{
  "d_model": 256,
  "activation": "swiglu",
  "positions": "rope",
  "rope_base": 2020.0,
  "rope_fraction": 1.0,
  "bias": "qkv",
  "init": "uniform",
  "init_std_o": 0.0,
  "init_std_up": 0.05,
  "beta1": 0.9,
  "grad_clip": 2.0,
  "warmup_steps": 516,
  "decay_shape": "linear",
  "train_tokens": 531500000,
  "steps": 8111
}
Each number is 128 + 32 x the weight over its row's rms, rounded and kept within 0 to 255. Layers, rows and columns count from 0. Numbers have three digits each. The size before them is the row's rms in percent of the matrix's.

# layer 2 MLP up, 1280x256, rms 0.0931, rows 908-979, columns 64-127
099:160139088082186110075147142077122174106146162110086148145120122166201097153128120146128166177094182067167117075135145092107123171132147179150112161101142052119126156084133154146131123143126109
098:123164105149127146125133100092090080060111152103173084165193086136164157148116147119118098127147110124058135121175106181168151100139143123131151101193084164109150122131151151089096099126132157
100:064139084133113107138121085127132133132117133133082160065145126112095106127121126153147148119142122190112125173113132082081069127126172123117109110129147137183146064103131085112085073116112161
099:075108116132112169150158151156098092067093169105106122206106106139065129111115104135129116085138149159126066089180150124169111060158138157112169123122122099072145163188110107135100184083155141
102:107113107116089112191097142116050095103094098158135115105140124139108169115160077137133109154114183101097097176186156084164143105163176120105143119098145132139083071133149148063135089075117133
105:115065144157128126136096133107166171147156135147127078090116147132175036155120120103156137138117118157139179072134127129160162105137091149158074084120112171145105072197145101139136108115090141
098:141105144139133121091073129105130173116172148132094131115132118108125162141128186137096170127110070064097142108145094119103122182106097118144116123105083127103128067152091135160112167124192159
104:149085064094135158144117119119154109095137132188135152124180071182198082132195128099143153098067121142150149182170124123143118098118132092118121137109134090108130120152141185157184106191107113
096:152157086144153144101136085136106139106096125166107142158152115137173181150172221142107112158095155087126141175193083147101095109084121131202104110095143132090115191127138097177078152149118132
095:160073086128164221170178113153118141112044144158146090097149168115106148177097095154165167144098066095150133099100116088158164129180153127125115085075118150095083111120117153139203222141136093
097:158091170144056152152133113144150135089170086055162148166181131133074140156086137144118123122118156152114113126130126115077104157080184115169100137100160140098122043098131140170138099198147185
101:141099154109087133110106116132091081101129093110180167160094143104096105085111097131181123065170133201094176166086159171095135086154130173123125085120111142157178106140137120106215137126156140
101:132130091180143140130138165064103104130096124165131166104137158104101108156123146074103199138174134136092164121110083092148156132138111158144092169178099090119116076113111191148096145139144143
100:108099124196131106133081091131074122090176157057163138138050184139129075138142123109161137186168108213150120092078185100190162152132143163125144083111098150151118098182144104147143139117110128
099:149103095083145113157110155126194136197131139156135086149118137117137136111163159128068108090152067105078164124130138144148129160121118139093138122137124102115108172193144117141173123134181102
101:155102201142130119145101148130112122163164174136102159163155120108116098163117130152124116178174166109140148085112135105126109077195141084108080103125149117092082117101118136158082146138149128
103:095099164143114126158069104136096105141104221104100062148131086137078087123130176181118124132131105066087148174138162161150122124145086092155160119125148122074125146135143127146119084129130102
105:130198129131168114126138155166140137066103094129145117151099104081109085167164169120130149098108166063145116100080138050151107122137067166104118120156067098065121107162158091184143160108123122
099:127169147101093155101119101089162103167150113106137156169113168148182109102150163165133075122123096140096099167151171119147134105102089124094133075109165116124160148205119098144086127065112161
098:129137133143100128186074127147098107155084099101079136090130138138151110137110164039087098123130152179094093116122086155109133086233108181168103105075152124152136177126166069113116137149153068
097:122122085110099111147092167130135014119123094074101124102127089111084099110076078160143146125131131158145130120092138122117108118130104144112157127121182117139074156177152103093115069130164098
100:122114080078157117100146143122099126153140144124169107054146117132136158160147086143121152034164136169172142155098073164098110127090143098151096062129159156072122149156114141107099103171190140
099:154150131168139126121103110163112188153109125152102079090108054189104167171094124165142094133104112120112069125141093137116111122153090102159154182140170126137099098153168156149161119168019143
108:092166136161110097092154133128154106130128144132116145114165126154132180102079150142082131137042093131087087137196152165118125129071101194109117125147124113106147094135202090168125105095154081
098:129157146165117122174083082133093105065136087201161127123120195125101143135095116187183104145151060127127161129169180096096133170130082117181184117094164102144188134157132098130127098092124085
097:111143115160118094161147137177163107128133137117091125133094163101153137125152117137153039139037102094102192181096169119159172147125190167159118165123135154121133101145111111133107145138120101
102:195110185158143123089189102128130132108185144102067147074118162131070167093121140103115133138085131138159133082171150115042101186193145148149158166123104115130119142142143106124165080138171108
101:156146127140148142087081100164096149177142144146171125146090132112127075077147147093121142159115104087169156126165155122144092094135164127153168194120142071100111098117134143168136162174080088
102:179053183144156139102135143145186149182147143173133091152087123133057102103119154157145101150120151105169102041126072136123099142135085103105062121134118077100096120094127163141097139139137143
095:069126120059115118138171111211128149095150138158107109139112180143104058140152132053118123115077074173163151116153169101119079077156142106108103144111178123133082119142142120144130136036125174
102:109089118050135134102130144092131099116201163131099124093111133105125088104139180109181146153102166113167123157074189152149171105153153151127135110108124182160132149168133115186175112115032196
096:092124246141095106135118139129153097099148155131102133149152106141165129119088166130156081127107101130167083155169064115110111120121108102186058129142124138199081059089110113086086131138178141
098:120155089094150129144096113183163110117138089119190133162142133129108129141103094056114151133144114137126096063146176181126138109178163119092104096149163155143163137130129117099160117117184199
102:112101159091131103127158143161145127092084125137156102147107180168113130091148104136127162099093078120138151165138125108123092138156110148086118144131133144127115139149126188094170160103155144
100:109152171188113093151150150102065158168126098148200130137127136095149119131089111160160106123065149097099113138149165151183095128146123094176092054154132140171070041145087088169132149156121187
099:168172072113136130089114102118062085109120123114145130126133104196132113088127136110134132150179119128119200132138135125169083171094080126170125061163112084099164137127132061138133101151189104
102:112103157100134096129157108088130109104104117099102176170155154115119142101135127172136110182233124112176115130181144156139184187115170082138218117170138215129166147153148143111063093176115125
105:144118135139131119107087163185154126161101082192119105154119176109145195136086113111140124129134138143167164117097196115162082098036085193091132148156147129125083175148138175132047083125101118
099:135176092114129115145133103168143121126107136131103156187102143128127102131121107134145138028213133068120139155117141100160123149117121117103107184161148102124093080134084134119123084172095110
098:206123152169043183114157138125081136111141125147136070177082115070101126166114098110108113131099146095128195143076120123112080174122167129054125167165059148163095107132151151145119186113130205
102:159126157144145140186134116108138158137150113080134112084107093166194119141101088106167161149122093107092064128155113187138152128159159120079170146135094100157174097109134130110123047177136098
097:053091152145129133113130157114159125122162153125141210126092133099082108144159152137082134204097181087100073148108086115122170113153093148140068110069152071102184147090128110140130127131195098
098:181111150149129096120186114146071170103124133181096116117156127111080114087113158187160061177066172109113117100157084127100123139113110099099139157166148188128109065192075154099149151127120118
097:166152144110163122115080103154119110063103120224163140132164155126126129113214146120150215113099172080180122121150110133105084092144070181127156133172118147083184140085151154084162097118109177
098:121150146106116081079163123118131162149224109156168139142122197144098149098074037098119146147101160116153145122135100180126174112141163119119141104159188206155112122061172147149077147142135150
099:144190078132088173159125101166134151114146127123144127160140175093129130132118181121048150077116078096146173121071163081129171114114152167056116079076097137136193138142141146105149196147103141
099:177204165159139128150134107113168162081125125108139145106103164217136096120112170153165093163160116147147125149145165106138122128124153090109169135069112117147153114129169073119131125138183106
099:076110084119101161085087124144181130120162146146087179126105143140151184122102155145168111134127060103137121096119120137101151145114176136112156099107080187108135148183149108100158141193164082
100:123134086102139078073127140118122143104107163092201156170158110167158135087129135137139108182098121040127162194155162110129087138157115175162136121161116163069157124093101150090141101096120185
102:134151127127109127126181185114110084057101104136100153168102184081202129162104201046154161053198050105188144080168112127141161078142200146105147186145189143110112092151096164149132169121125077
102:158159109125143113109130104180067172096095133144104100144178148049144160131154108092030138104136063154158117094096144117089108091149102147020120144152137137145081187125100139196146132073117101
102:153118141132106125106153154104118136096138123150175139062132150139172118121147171122132168171066131115128108125120153153112180125075178099098115095162108116160145090151157125125140167121132134
100:119201126125157091074161139158143162199141122107108073119109075135118202121095122132121138126094164157111172135071116151088184148166128121110112098096085085112151174173120084203147107038186137
102:128145221166143144113101138116108137122106197148173084090083124122143138102116103176146165110114114149183076091177127109130160142143062156128109124097162102153094094066188102123107185086181115
102:171118134165154115203109122173159109203147110147083083151141064118174125126165104135116200117138146079152129160099154113131164095087119159167166145130110110111131077111092130148147097182208169
095:069068165138130192090148143126153076166156124129094129170093111101072068144098201168074161121128149157104100143186159161179188121139142148141134122113130078105167127163108132170150140125111097
095:185148111157141152144125146124085121029142150088153160133171132128078160156182142108138129101125102129091167074184173132078136130111089149095097102128093119067123134150090107105169154098144185
101:145126173193146111057103162085149123134097148082119111106165149129199177107085079080158115122132146120187164157140140100152094098122105066177163118133114082133121115117121139129170134134081145
095:183196151155148114150088091107139111135106123157101168134088108131112114094107137130126160149136141153127182111081162085103052142138096127154137112168167166141140114185128129176101208118146136
101:129140073172138181131065135069128127149157108179099107102099182136155089182086151141131118111056100121135096118134118125120063194115134136135082109085145149090111177124137105091124166172138157
101:154125133155157146101152090160112149124121147150118126115142121113110172138165130100172127099133081171140116149120082093111172096129163119109103181117182114138145126124078182109115072113166134
101:129104112114097078148129130122188158134185068119144107163163115171140155140093080108128088113131132156117136046155078166129113034081116140129140193121134102093196086162139071117134063106113117
103:128128159063146135124116199100116073119129121173122138077101148101139175139185132086147121094147119123163070128078128097161152127107154132164146147116189102121108136186133172106124163161167109
099:148130144153127147140053097159141111118065204139106115112102120152119134119152149199107124116135141165185098149113178151082086178089104184132155142074123088093111110125128174227153122067104152
106:114146165101149096168132160163133136094187068150112150094059132107100193083136131113092150168115116167129121118146070134138100140086045173170109171146090105162072174156135100137122076122070136
097:149086145102170133176116121213073089166155058131132151145111146163117149120143076113102123154129148174118125124102088098110096105151062189120141111142126142140137125138136148153134130082126146
096:068150121174163098117147104151102116091138132132160132158120177165155178137126091177049085126152138156105140107146113095167122090154107130107185156151181103110146114051140110088092120134145179
107:116102167107205133141193162103074138068118115102119099192156089103122134134049157148136079127146141197135135151122184057114081113132220102113111106086143086133120148129168150092121107124139153
098:109072096090125126116147047119145083124148131112095172146185088134089117105113183137072150098148094138108097146164091144108140028120122064162138109085174117190099109193038153159188091101115157
094:112070120171166145141123172102141127147107138106169144107120120081106155130088153123092150140155149118089102096059120127104135091131106137104132104102107150096172096125210108095115043177141121
098:157100135122177107116123166125081167167126135128150155098139093164086043084078092138150089130134091171159087148153170120091104123093178144138098201097134123154127071152118092101133148139078138
105:050165134155148128144111089064116130127152154154153129158156147047124132126179117153181140156155136160121087116061148155140200093091108173144154121090094161089067069125065131184105098157108134
# layer 2 MLP down (transposed), 1280x256, rms 0.0821, rows 908-978, columns 64-127
098:122090135135090127112160125155173168137127116115154153070126123110160142133165108092170183134102081101136141153173157106138098142166119048145182102114135115095091137088114157169091117157118179
100:139106173105173092109140109134134104081104143200161143135131164150151158113100089143063149121166140107092167140160140086080083142168140066083206138130080165113111086160103116147123144147096164
102:095128111133102093172063083165142112156079136141128177083105136151041121149100154140114110142130128161102170162183131195122135120131138161081125162161166126161134118116142052074147152156180151
100:140113139114173110108078200130178099137081108105117114133090063099190151071097124128080167086108122135113053106156165136166146044174090174149141151103114159061127144135150125104128128156148160
102:133164148154110110169145069126087101180020165139139075060172110099100140143171110131141120135168101114133158085084142150101112156110108153127138117163148164111089142110089167157074135116104067
106:129157112101103076103111118146148180114141169129145090168153158100128070101122110165227103167155130102106154120093100082095109133152106152140167116136120107183058096135139122122148160102075116
099:123097151158141126094100152143091089125112142154172089151130057184112143090106096144155109092177144094129132141089112183139147105213132124085112175115140101075125077124095103136119140151149103
104:124067149147140154116154176157103129127203130103107160104139113090130185092150165204076144134114137147159141112141166161107078110183117191128135133107147162128115139126108095125168182141159129
098:104148133115098126124114134140102106119150070196089133098140096097103176105107116173112107125113178121112213167117194112084123055031167148135097131148135114133141149144156149142114106141113162
097:117102134129148155141205103185148072100116119194168077152136144139139127076172163100143111049093159070074150097116159106135137090198107097114115056057193197100107196124107151119149138123145121
097:154190118121139124114140172100060116079107101142156090143163094100119139108140130129179148152132145120097124084141156138136096102132149110100159069150185137121139101086188122079151081152144154
102:088075134136159113117158062110182186096170148096188110134107049095123140138098032159132116105148140144166118127068132125124089114087096147190180144116119115125133080146128096103118099078125074
103:100106148153205134119178134108044076146139080072081175101096131160128189096213151134049095117149148082104171094146178178122131119154154167115154096092151152113168100157079125166106127148121098
101:108090131126083171098131128156090109108088154110115142154155136117109106097132130153117108152187069096165153029053154158079113147130097147083123093121117069113184110164098128115164138113118129
100:118127141137166112114115088121150142123169095078125122129167162126103107119117162091157141113146143174075115164152087096087140172143161091098148082187103121069134189198136182185141114138126209
098:150119105123152126081098078077169086091137105131124164117142118086119159142120164129120144074101110124083097096121160164087157129165158133156123130068178125126194149173146088088119156140115105
100:127111124167124154104155117148128119107181119094149105132106126106135068146122131138110159163147149120108137204144201113149051111094117121125078109145155147129137172114136103141135148143152091
102:121087171087129125102124150173099118182163133093186106104166132181115091139050100186098127145086122123146100175105114082066148123156095113119098068148091103133136140179119098157152050088124086
099:138079128143159122105151054141052197135089121126093060152118133107138117079161117128131161100169092141110120075099150125152106113138125115074158147141120154121143106195070160123112124105102139
096:089165127176094108186187148155132165157119087156134125107099131160102110100107113144112141083135150133124157149140093144065145155096112138125087180173093127183207172136149108120107110113099074
099:138156081132136112186082146114088109146141115114094121136145098162112138177155175102116146141162174133126156066172126143082156124220175133089126148147137173151158109092183135131127100130150120
101:071158191165124104151148143155108139170139102149070093177063125122177068078133138141102102147133159090079184144181155166118099165129162090127114113118120124170181174079120163148114109144055159
094:137141111157117078085168119173142122116136132114125202135167169118144127142150175157108151119133078108164132129147178134124178122090125138152139114115126038082147088113142169202126128155103137
104:071131102141176110090104132098184065127110104134065068078136127143072163058131155135133189142171111170151068114127144160090094163037179163091082116185119095094153092162158154106157139125143105
097:105097106160102116056169091159129108124150167108127108127147169161124151161125144116166102143098062150146110122121156172117121146139170134135106104080189120080218129112154110117139159145172101
100:098114069139170084106065122135099132112110170103123117090135069096096192099137108129139176108157135128101143140088157121135113151126169120118176110170127151138131127148159147126174121114159167
102:101154156100164112113127097155135106119186171128108162111120171085199097115086141122195139084117133143090105115157126157113116196140154142130111073166127084074156121097104073153161149139125145
098:144090096172214161092091139129028109075120111086133110070146204132098113148179112112097086114122123086134131136122130116111119071129163111153166185084130085070100102141178131131054148085150146
100:162142152088182149132176137153173108081160105112068146104090138159152115159101109143163101115110120149114127147128170128128138158119133086104114093092154102202098107124114208105074108154167085
098:136110119204132186131105137114160162155046131153120178092136113154121152130138113144153131142102148155111089099127167176150099130112094082150141114201097096164172119092195179149100172106157135
104:166129122105110130131169150138134126129121080147086098076108091110161109125093126137190120071146132087107136133117108137071113110155242142186185137190093123149094133099153113136079149110149140
097:151084145083072166086186119092081119100136092123105049170100190141107120109117119208068136118092150166111208107111145110117147131096066127146122177100119150113138144116126148059113092160162089
099:130087107134158194140104169107169117117142119119094143158113092109160084058061123116156115105140133061084126124137141112109089143088145142130134159137111167104138162129060109085128170101141105
102:157131129133117121126092087159153068160133159146163143052149106143074197088110154147108178094115159114164127145140146114118092082133157071149125096145075108094150094140122130054185150092166120
101:134160180121103130148134112126118111145141107134121071150085186124131162171138127150115068135111148088114116104114151134175169132122097144166103064124125093113159106105152095139096159152119137
093:197136076137109160133147096170089112151154103147140154157189116082071047151141156066091107153170155095170141147126141094121079060198097171141126109073158161161148139069085164113126148148111132
101:163125105151174091175211131103146100162069158110143073155099135191122064114113169071085144157058175137170051150091121154104148110127139113102060147117135167121148134136151103129092093130164121
106:104107125137143159142105157112113130145126115092132102117112169078139155144127110192157160072109149118104133099130174128148132137098100141128108156134138171126099157162096100082165133105171193
100:103121086132135110156106076124108082118139139121093132155092099123188139125132138131136151107125113099130129086156103156096180122153128090165142142130111205133112084092125134135194107093176158
100:133125075165113095059134179163172146099167110100134132149102134107109131133122153130095115137095141091106095088132110134097123118146180148107113147159102155063193151138158092097087171125170142
103:120090118102135131116172139105098129109119106107163112102152147116080128124073096177064119055134118067112096144156133056057136136126156158102156086177142114183177153129122148120084115156102134
099:138088124138120139164071150135149113103111099131098066114101140104148134076132123168135076087100098142153100151140106193186132105121129167115194145148114115150119142097157156160146105177169135
101:159091101147098129131101148176099157129148154101097144119117129148089128167103145142156129101126132186141073100091106102160161150092125145122170106126142153092129119188103114134144160120068079
100:145134083153161115107091090082144104127164151202139111195125126167104145160126091090096111123142171124149175074146156117107076110090090088103137081083098178152144143091159149142142140134158110
098:083117097212179154172168104081067083163137125115122107077132153127151157093145114105113120112170132138143101175109148129144133118052139127127135130118175141105153141147124095082162136144147138
100:136151121149142140098142169173125156171133153186128085153088116155111166140106134146120185185141217137126191119077166132142113131217136127119073127096129147173136142181117145085154100138157128
102:174122121135136126162115148125105133198156179048118069128135109116168176144158075142114163148072083102123108117146117071141121109118141114100094179114128160112086091145143138156124112154106109
098:160095072125119138131133136155187115127143141134142144106099149143151110137154132121174182116136132098133080114110132163175119119163123132135185145087119107152106147131145129117131135094146118
101:136042136143127153100105143145142137121092079167090092131157147119167106170159090144144143091192135104154121138088179159130164118193115175133067168079146072109133139130129130167171103139086178
104:069147122102141107089084124116120138134154114123115161044144097153135108148166145128142109149115127148106115124183163142117152119098115098132101131151149100127142153145165168142174137126142078
099:101133091125112092141041151132145143118059106157114145110107138089175167131086073076097124102126116095149162123059162155174088189186142124102155080179119123167122124162134072113097131135097154
101:143165167100214190115113126125066095122138133141130097087187167150149119141183146164105176149085127160150159101141114103108137185152123108091090130111106105144141145138077169175110162141153154
098:160154169175163125111162105130135116094125127099124109067115130085123194165118142126184102163051197167143150167160170128210140171126130117068106080034105124095121125103127128142064115129163142
102:118083078098087128121069132119172103128141161146112122121178101135115159141113097123123147141113159135089152139135116131114149102140098128168119191238093130083127144136180087161108153119124122
099:106102136194134083087146147150128150133074132088103122109099151191153120141094125164134136117134104100120102140189038108138108151158153153196163166116143095112041072124155154136136124139100143
096:069094111121195081079143171116070097162204094175105163147110141133163108118135161185101126116162065093100112101190115112106150146150080150162095166144112148146090135149132124111088143142153173
098:131118081159149181168112124124138144108107123152081184145184120123172113153099178114159131142162144132170162102143134100113112127043145106151125108084060128129132147120168109121138086058119132
100:084122131187136137137152183109202177133125135113101151116182127153128152140155130107137112123175118157104174157080083149088196098129137148105173137150054122122094090112061179119173070090079063
097:143151210135061125139121141127134156138074104126161177111114114100196144150102171115129137113126168146138137149163166099117153118075177066114146117122142129103183110153096193139088126101120084
099:098045150148134096124079119153137082103109137078114114148125139110090206144111171079076108087081163122114112109141124129129153112093201118096101102105173221126128134182164059147157068145129153
101:106139163115105098140132183154153187138129117152144115082166186147110124146103108147127138097146131066152140154109113092160097140053101086129104178107142153155184107152088120168135117097120126
101:130158158119151130135176183201111101157057151155063113208120116186096172093137143133130115118149154189147082086076155125133091126167121149156074121131132124121156117103100126111138088137155113
102:149137117111139148083104109113136158130144147082126060162087178167149116158113160144117094144189101116073147145167121167192131138211126062125192145096166139115157110099132174180081157208109126
100:124130116141106146147121108132147142082124139111178097090126110110126114133074137175149141102149205152129128103150170130067109128115141151130148143086102135109136089142144081133086133125114133
098:144112080148149106152145179121144146155127142145167130139148126117097072106110126108204097108124137081123109190149150095096090102090095107141165113115130147123192138095000137126145092090147091
100:148179120172115107134112106158063152167083089130124150159128067157138142124148037165161071104118123120110148117167099100051155078151140105110119102090079060188103126174128124139139165126157098
099:115108102175108106143107149137092141151138123138138126156122098115136095116150112173113142131117113069152114118178116125139159146066093157113089172096137157092105165117143149140107063110149143
105:127131177108145117128170100157140146121174077089094112155075141149110115143083123132107133171075079167181079160138107072140113184153079085090096163153156136117192145117124135099092206112122098
100:081163070137114108146123155164200103126139118057105090154143057155135068155071099121154134152157087140115108142159100130068146174132146132124140194161101135103102126103152188147176108120162140
090:170138214118148137115119113158101130126141124155106149143177145142151128123121123121126167193167110158175121121143074131122164144107127174133093171090084136104087159091099136156115133125126130
099:146145095104094154161112134092164114157204174193078152160110093112123127101122120140129153080164122175163148123100159071122057143144107120098151148084145109104152089138108083114119068171087116
# layer 2 MLP gate, 1280x256, rms 0.0973, rows 909-979, columns 64-127
097:169148143146082177135127114113142154172157091162070166138139133140114130154135112079132173165109119098142130191155150129131131141085122174122106116155200137158091094183152112111102114108131107
101:129125154108081146129121148063133129150136121045132093128114169172102150157157151145125131152137071107143079159096067118157144125146124172111192145109135120164133069081194197109134134132102069
100:156146147110143141066135053142106137134062135107140167146113072156114179094150075136132151144142108163150067157107100124124110129151115092136168210138090091131191105134160126117155189094167123
101:145101126183173163134046129084161137139150167131087153166143157087114153108130108138128168181168087147130163158143122146163183106127140171055124127121093122116121125136174125088135136126119128
109:138116125137123187148151115104136117115047081118130148116155036123127140127129107150099150055176107108185122156112078177115187161132121099153132154155160135086168121110108118094159144140112101
098:130093109117160135075071088181063104103107056057180154174133126157136159143091145089119107126111082130176138125135100115129136127222149162129165107122135093069108102107110148089102128085140118
103:133151173176124125099082150120139150139090088138173160152158099103095092119099117131160115176072129133121150158144111106149154084088133106135083163128095129079194055154139106103134151189080110
096:107154099129143116160110158114124180074052181104146139087121126149166066163131176145139177121057108137116125161092115160191188155122088175149146127172139107162060117214147067166106112115110117
094:113127100065151182195115128159118130141121115121128130210072180152099124113115091110172165104118129129062106163108163108060133108152119165111137164147156165116089174127138113162160148148142088
097:165160157141116128180130134139086184124104078096143102164103090088120074130119104054085189149169134168136167198134136088136132143159116129139128101114141132106181152107047078090123189112172114
102:133122092074126036161127134179073167152120173179117122153122067160167147116154161102078118163118134101173108120100147127155195147157116165128113174077088132149105132079142157142134185098058102
105:151087125145160160086207121133091119162122107101122142097141113110167159089143177190110144119132157117133128144170096159149139215161152156171109156141178081124099171130105120120109129119129077
099:104090135051108106135068148139111127138124058126128097153173082088072099123104103134196179133145095095152062180122138103124117181148146161165153143138122073102120155105150105092187084111152108
100:060177114112122130155121123158172169185142116155095150153133113154102133163155150066097140167168113087127165115139156158125156125127142086099224137167132134152115133094122082129156160055148111
099:128106106084200138097130133136128144113170091103111165154133114129133188113149110155116120113197119103147159104159099165166177133151186191117156113072142072098099072166136089123155116145133112
098:158150127142121144124106139118136221135147118115076126166117153142144187165194138119104239162143131134125116153150156112079129144151110091144115121071153123133132179097091126157147154105108165
105:135120177115118095168130119110139146160154077106195087143147111124200175050151104130164109158113143100144129163095090170158093118133108088142140194118154104203109144110102090117113124134111120
101:174151157117093133192132066172170162121128105088136126222158111072031133136105110105089136131132085125108096120118126136168154082130123172147171109152177087128125141077205170156130113159181090
094:123129147144080111175161097163146148128083107146116140115137098125132141154107059131145109143119053123158064167149105123138092094136133099137132114090155054147131171095147128095054098200122151
094:104116144118201164119077109119096107132089121091133167125142115108087085146107073142150083142143125181154150108162143135122098101156082150115149075168148126126111109111119128099112076076162118
099:154093135102115086164128116148182152135181071118060117136077120107177124136099109102108103082137080157136193171108126145097129163128118139143126103079125164127116144106060142135205117079147116
103:163164153048119124132131094108137195125165089107123226179166138190102127122133071110111136078099082125155172152120120115104107178160177207137131138096139109128150136109103108097160065113130082
112:151179168161108143112113081082143168154081114119151140122145154108104152170098123121117119158098113122137114159136137135117115130100102091099137152096104142114121143139149137066139176128126088
095:168131127129167176155172123138071135099058117088138074126096190109119095186160112106162157073168122104148092116092170086144111162166164175120085152138165162128069157087068129122097187096132166
097:120177098112105167076118103116083102115159158136180136202147107170090155099113102168102133101093117101106101117151090063159144136126189152140103087106106091142148133084143111111172171147162079
103:156066085103135091189154115151127094052137115142104112173129140128100109190141113095116190104096098091121126131145175130096155186135128152104082146158133135149149063130122141128132184081135152
103:101155161083125111141130124159160136158168110057144212234145140108049111110155135122138146128171077098066170212128144135111144144139099160174165184118160045100146109095134126155096126120162085
101:076187098152129175183160174131143159089109114084141140092122163135098148120141098196154132184104168127075146143208136074136123137116141118135134178134135133194141128131093187124130088120156080
096:124095078065110170154132122147096096102126136151115094105097097096105140172103133099109139125133134168141144151162133109068147131113171178139173172153185175112147187171166146153135118126125134
101:119136089180164128076091145103113186158150092156088132145147160065107092124073103118137071142120145077141205142112095159170137119172149193053185145155124151110144113193139118148104112112168108
102:141106145131160126155129132104163208137087113107172145095101110152152103152081092102144106078161095112163082121161101153111086101154174115118129187136153192131093078107154157090098093061086084
099:107109081162092054179108080163109172139135094071119153131188091093101167144137113143165121082111134105168139177210064222122134106130136153154151120113149078098119099093171153152087115121087135
103:094063158117102152072082076143155156144098140118121115129144146171097112143124124157129049114122126120126078150189122174060121139105127105136129150127124113115079125142106110124133138058145078
097:092157108112119144047162121087142102167097164139063114150120103124209145205132092173112117087140129143145114189120111123166150125100097139140137157109115069123147107123095124041189181107076145
098:115056185119123112138124077152184096168158144085114132162168088163121092138084100130159192100075116127159080118163098134160109064124148111085152173141149105164101133164132150087087138124140087
101:147166074142166105153152112120193124142120125096132163171140162148127111092096115125201153154085142080100057151104095120099170129187159085130151115098107149107107167136143148026157116100115104
106:140144149130211116099106139152118153149134139152108102174153090112064124163098154148197132146170069180110110145117107131123101168121116088122112162123180144119086098118179185129069137097081107
096:154093095136138127197171130083100136141125107103078129111185153073044121160151143095171091137053119145110138129107151147172147163168173136089103132151120061139098108134150102127110119184112120
099:102172153182147145159131127103074120102156171105124136112183113129199083151124165136163144101107129097128093130144178141122125158145123121127123145064102115122114111091113139083152166159145112
104:173064126155109064131101086112177103163158124104162110111118133136078127082111121149084167130069061111121106104103145123086133123107106142107115106114088146137111123138156072140093152094111069
099:109133083099111122127142124078145188108136169109184118092182154106111141163146130138105148157104129133121147137121111149146178168123175112211115086056123126135131152160097110096131106135131129
099:141131126136167120100123075176182151147110164122079221156151156166143171133167098076089202163154142158113137094098134167108118097120172093167153118137092136147087105181123166095168161155127104
095:112134159112134100126134071187161197121129115140140131124138110143161162150119154080135155185098121089115139172051136127147138181112143099128114137117126109083120129092090120092162125120113088
102:108174073145120077155157166113118173122124101111146106177164110132177078192117145099140157097086084138106095142162142156104173072098113127184112177176153144147117158161167091182182117058125114
099:133129069142147194116150112128133123122164136146154226122162143155112084140138145140163119153114112076061149172141064145058168186152110117150097113192178140155114133089143121158174097094155153
100:085075158166110111124089062183196122129095143094148117116137108136104110168132137129100136092140093147133057123157122157114149117107091115118149140129173109090155223109133162146113137147160070
102:111119068104146056157098073130072161103111101104174078168080144123182170159152174083108117155153105122131126179143140120132099156172117149120107171116132139136131122126071108107125112100152096
103:089089105092149083059120095103108088138106172193159082136194122106114137172095068177098112159137164131121164116091098134155132179106113092155172144137156139094126095065127088146125116130117050
103:060144139114115109163112134140124139103125065110139130122129224092060136159142087124137202142173129189160136106120100104185154057163112200129137135144155158140150178152081086160131122079103109
101:144164172114194161070104136123082176145084081110154173170174127127145144076089178149137110144145099123131123106149099155114140180130119081103166152160176122099159208155100126124099147085130129
100:106154132115131132082087104101100140150157089129130094095081194103129172142120073099190134202125140097140118145168115114121193124164135086128164210079090140183133168110082083128146121132126105
103:123124180149151134106175157150095156206170136085139101122120096119176164134125119137113163161135103138160073096077166133168231131176174149141133104128174140145127125145137127140138173122197082
100:103051128160191120140125177116145145112130080086139121146193025115087061184066076079125141130149074127123077135116085142106112086155132147204175154127127150148158110125131108187105089129123113
100:099203108097151172158106098210140099104053084121112130110132070093124183124103189108069103076139110101145078196093132146095104091187163105101165119184145050160122124123143200103144140101123170
098:124149128142113100167154119083134113122185083144199171104085178129127080195115119175174140143125079125165085146158158127082157087143137167108088125082107115128200121146130147083107106157118119
094:075156149140192130148068105125144141191162129109111097106098138176082121153174121086069087125097118166125154140113140141067186119143134124149125179107196153119050123151143124051181112108091071
105:085087122125158199078220124158112179104074115147149158112134093104127101166192103127148117125090168137114153198098151146139152154162137085139078129148136153151155170176082094107116155174116112
096:148133142153173143135122124152122113117129079110137208117113152075129107165140106135167176106133129149109123137149113134136176153107152125091134152131144101066081080078129186103142204204114135
097:092168173111040136141158101134123173183102150092163083071115083080095135155083166162142094120124112124148150158160085091108138094137108129088133220075132091123140089081181142121129120129123105
100:118127116146094154160118193105123115166129168048073149126210139114134091160164145079151120103082086089111102140120147128113093138116138161125102179114178111099185105126135126177129134081107123
103:094160078148158138141118119149145138137131082154107124131183101167152142154189076161114134145166136172124141169106078143139157104131159133125161139127090137100133063114174116165150107119114136
104:156137150132115106110139086123114115190147122154110138134168159131136099153102168144096143149122085128146132202136158053131134138106141141167158140107115157194140121134159121099183121112097106
099:168111096074129113130084148127129124151132173067098159187103192125158135121143068115135073151134094150141051137109130133110140160145085109110163169076131089087154153140114107071147110091100099
104:101149147114116138168146173109114132120139112106124209162157121110087175148131164125175112145175147109130131103118153155175126160183179129155119122200104094103081069112102144113161108083125062
097:090105075115137110171134114162149111122180080141095159094157114114112122166119085105107158124118181119174148136091128124153094096141142135059126141219126131121129112074163130077081083170113123
102:104093121122179142123143167175040129151104084114113150105175125173091112171159094124096075128101130184137102124141122207075116168140082077177096161167145113145137076152106123109133169136130108
105:166169124107099147140095099104144164162158161113140144128149096173147135117141121122146119100143104090127136122122117088165095164140134095064130066128120096139172148153137140151106114164164097
097:168100099123107120051113189195107099139108112129134126166063108146109125111150112176164172105143118175141088058108099134090146125180049095111140203152125057104084158108117194099143141053134132
092:145141057111126157120124133139117059102127075139087139119118172149166156149140140116134149100129138130093100120127180126124056107158147089140129052143098178152123069118095153113082153142149121
101:177172123123129116187158136134138081110109084112111151156137142091129119164177072107088191159173075154145155123056099141131173114146166179101181164055068128146194145193090150113129122121046126
105:172170095123084165074065080141146057122122154129139168143143095091151165124137134091131139146060121160122159173084122151056146130123179127144162092135108130133035181151120083131077113129086085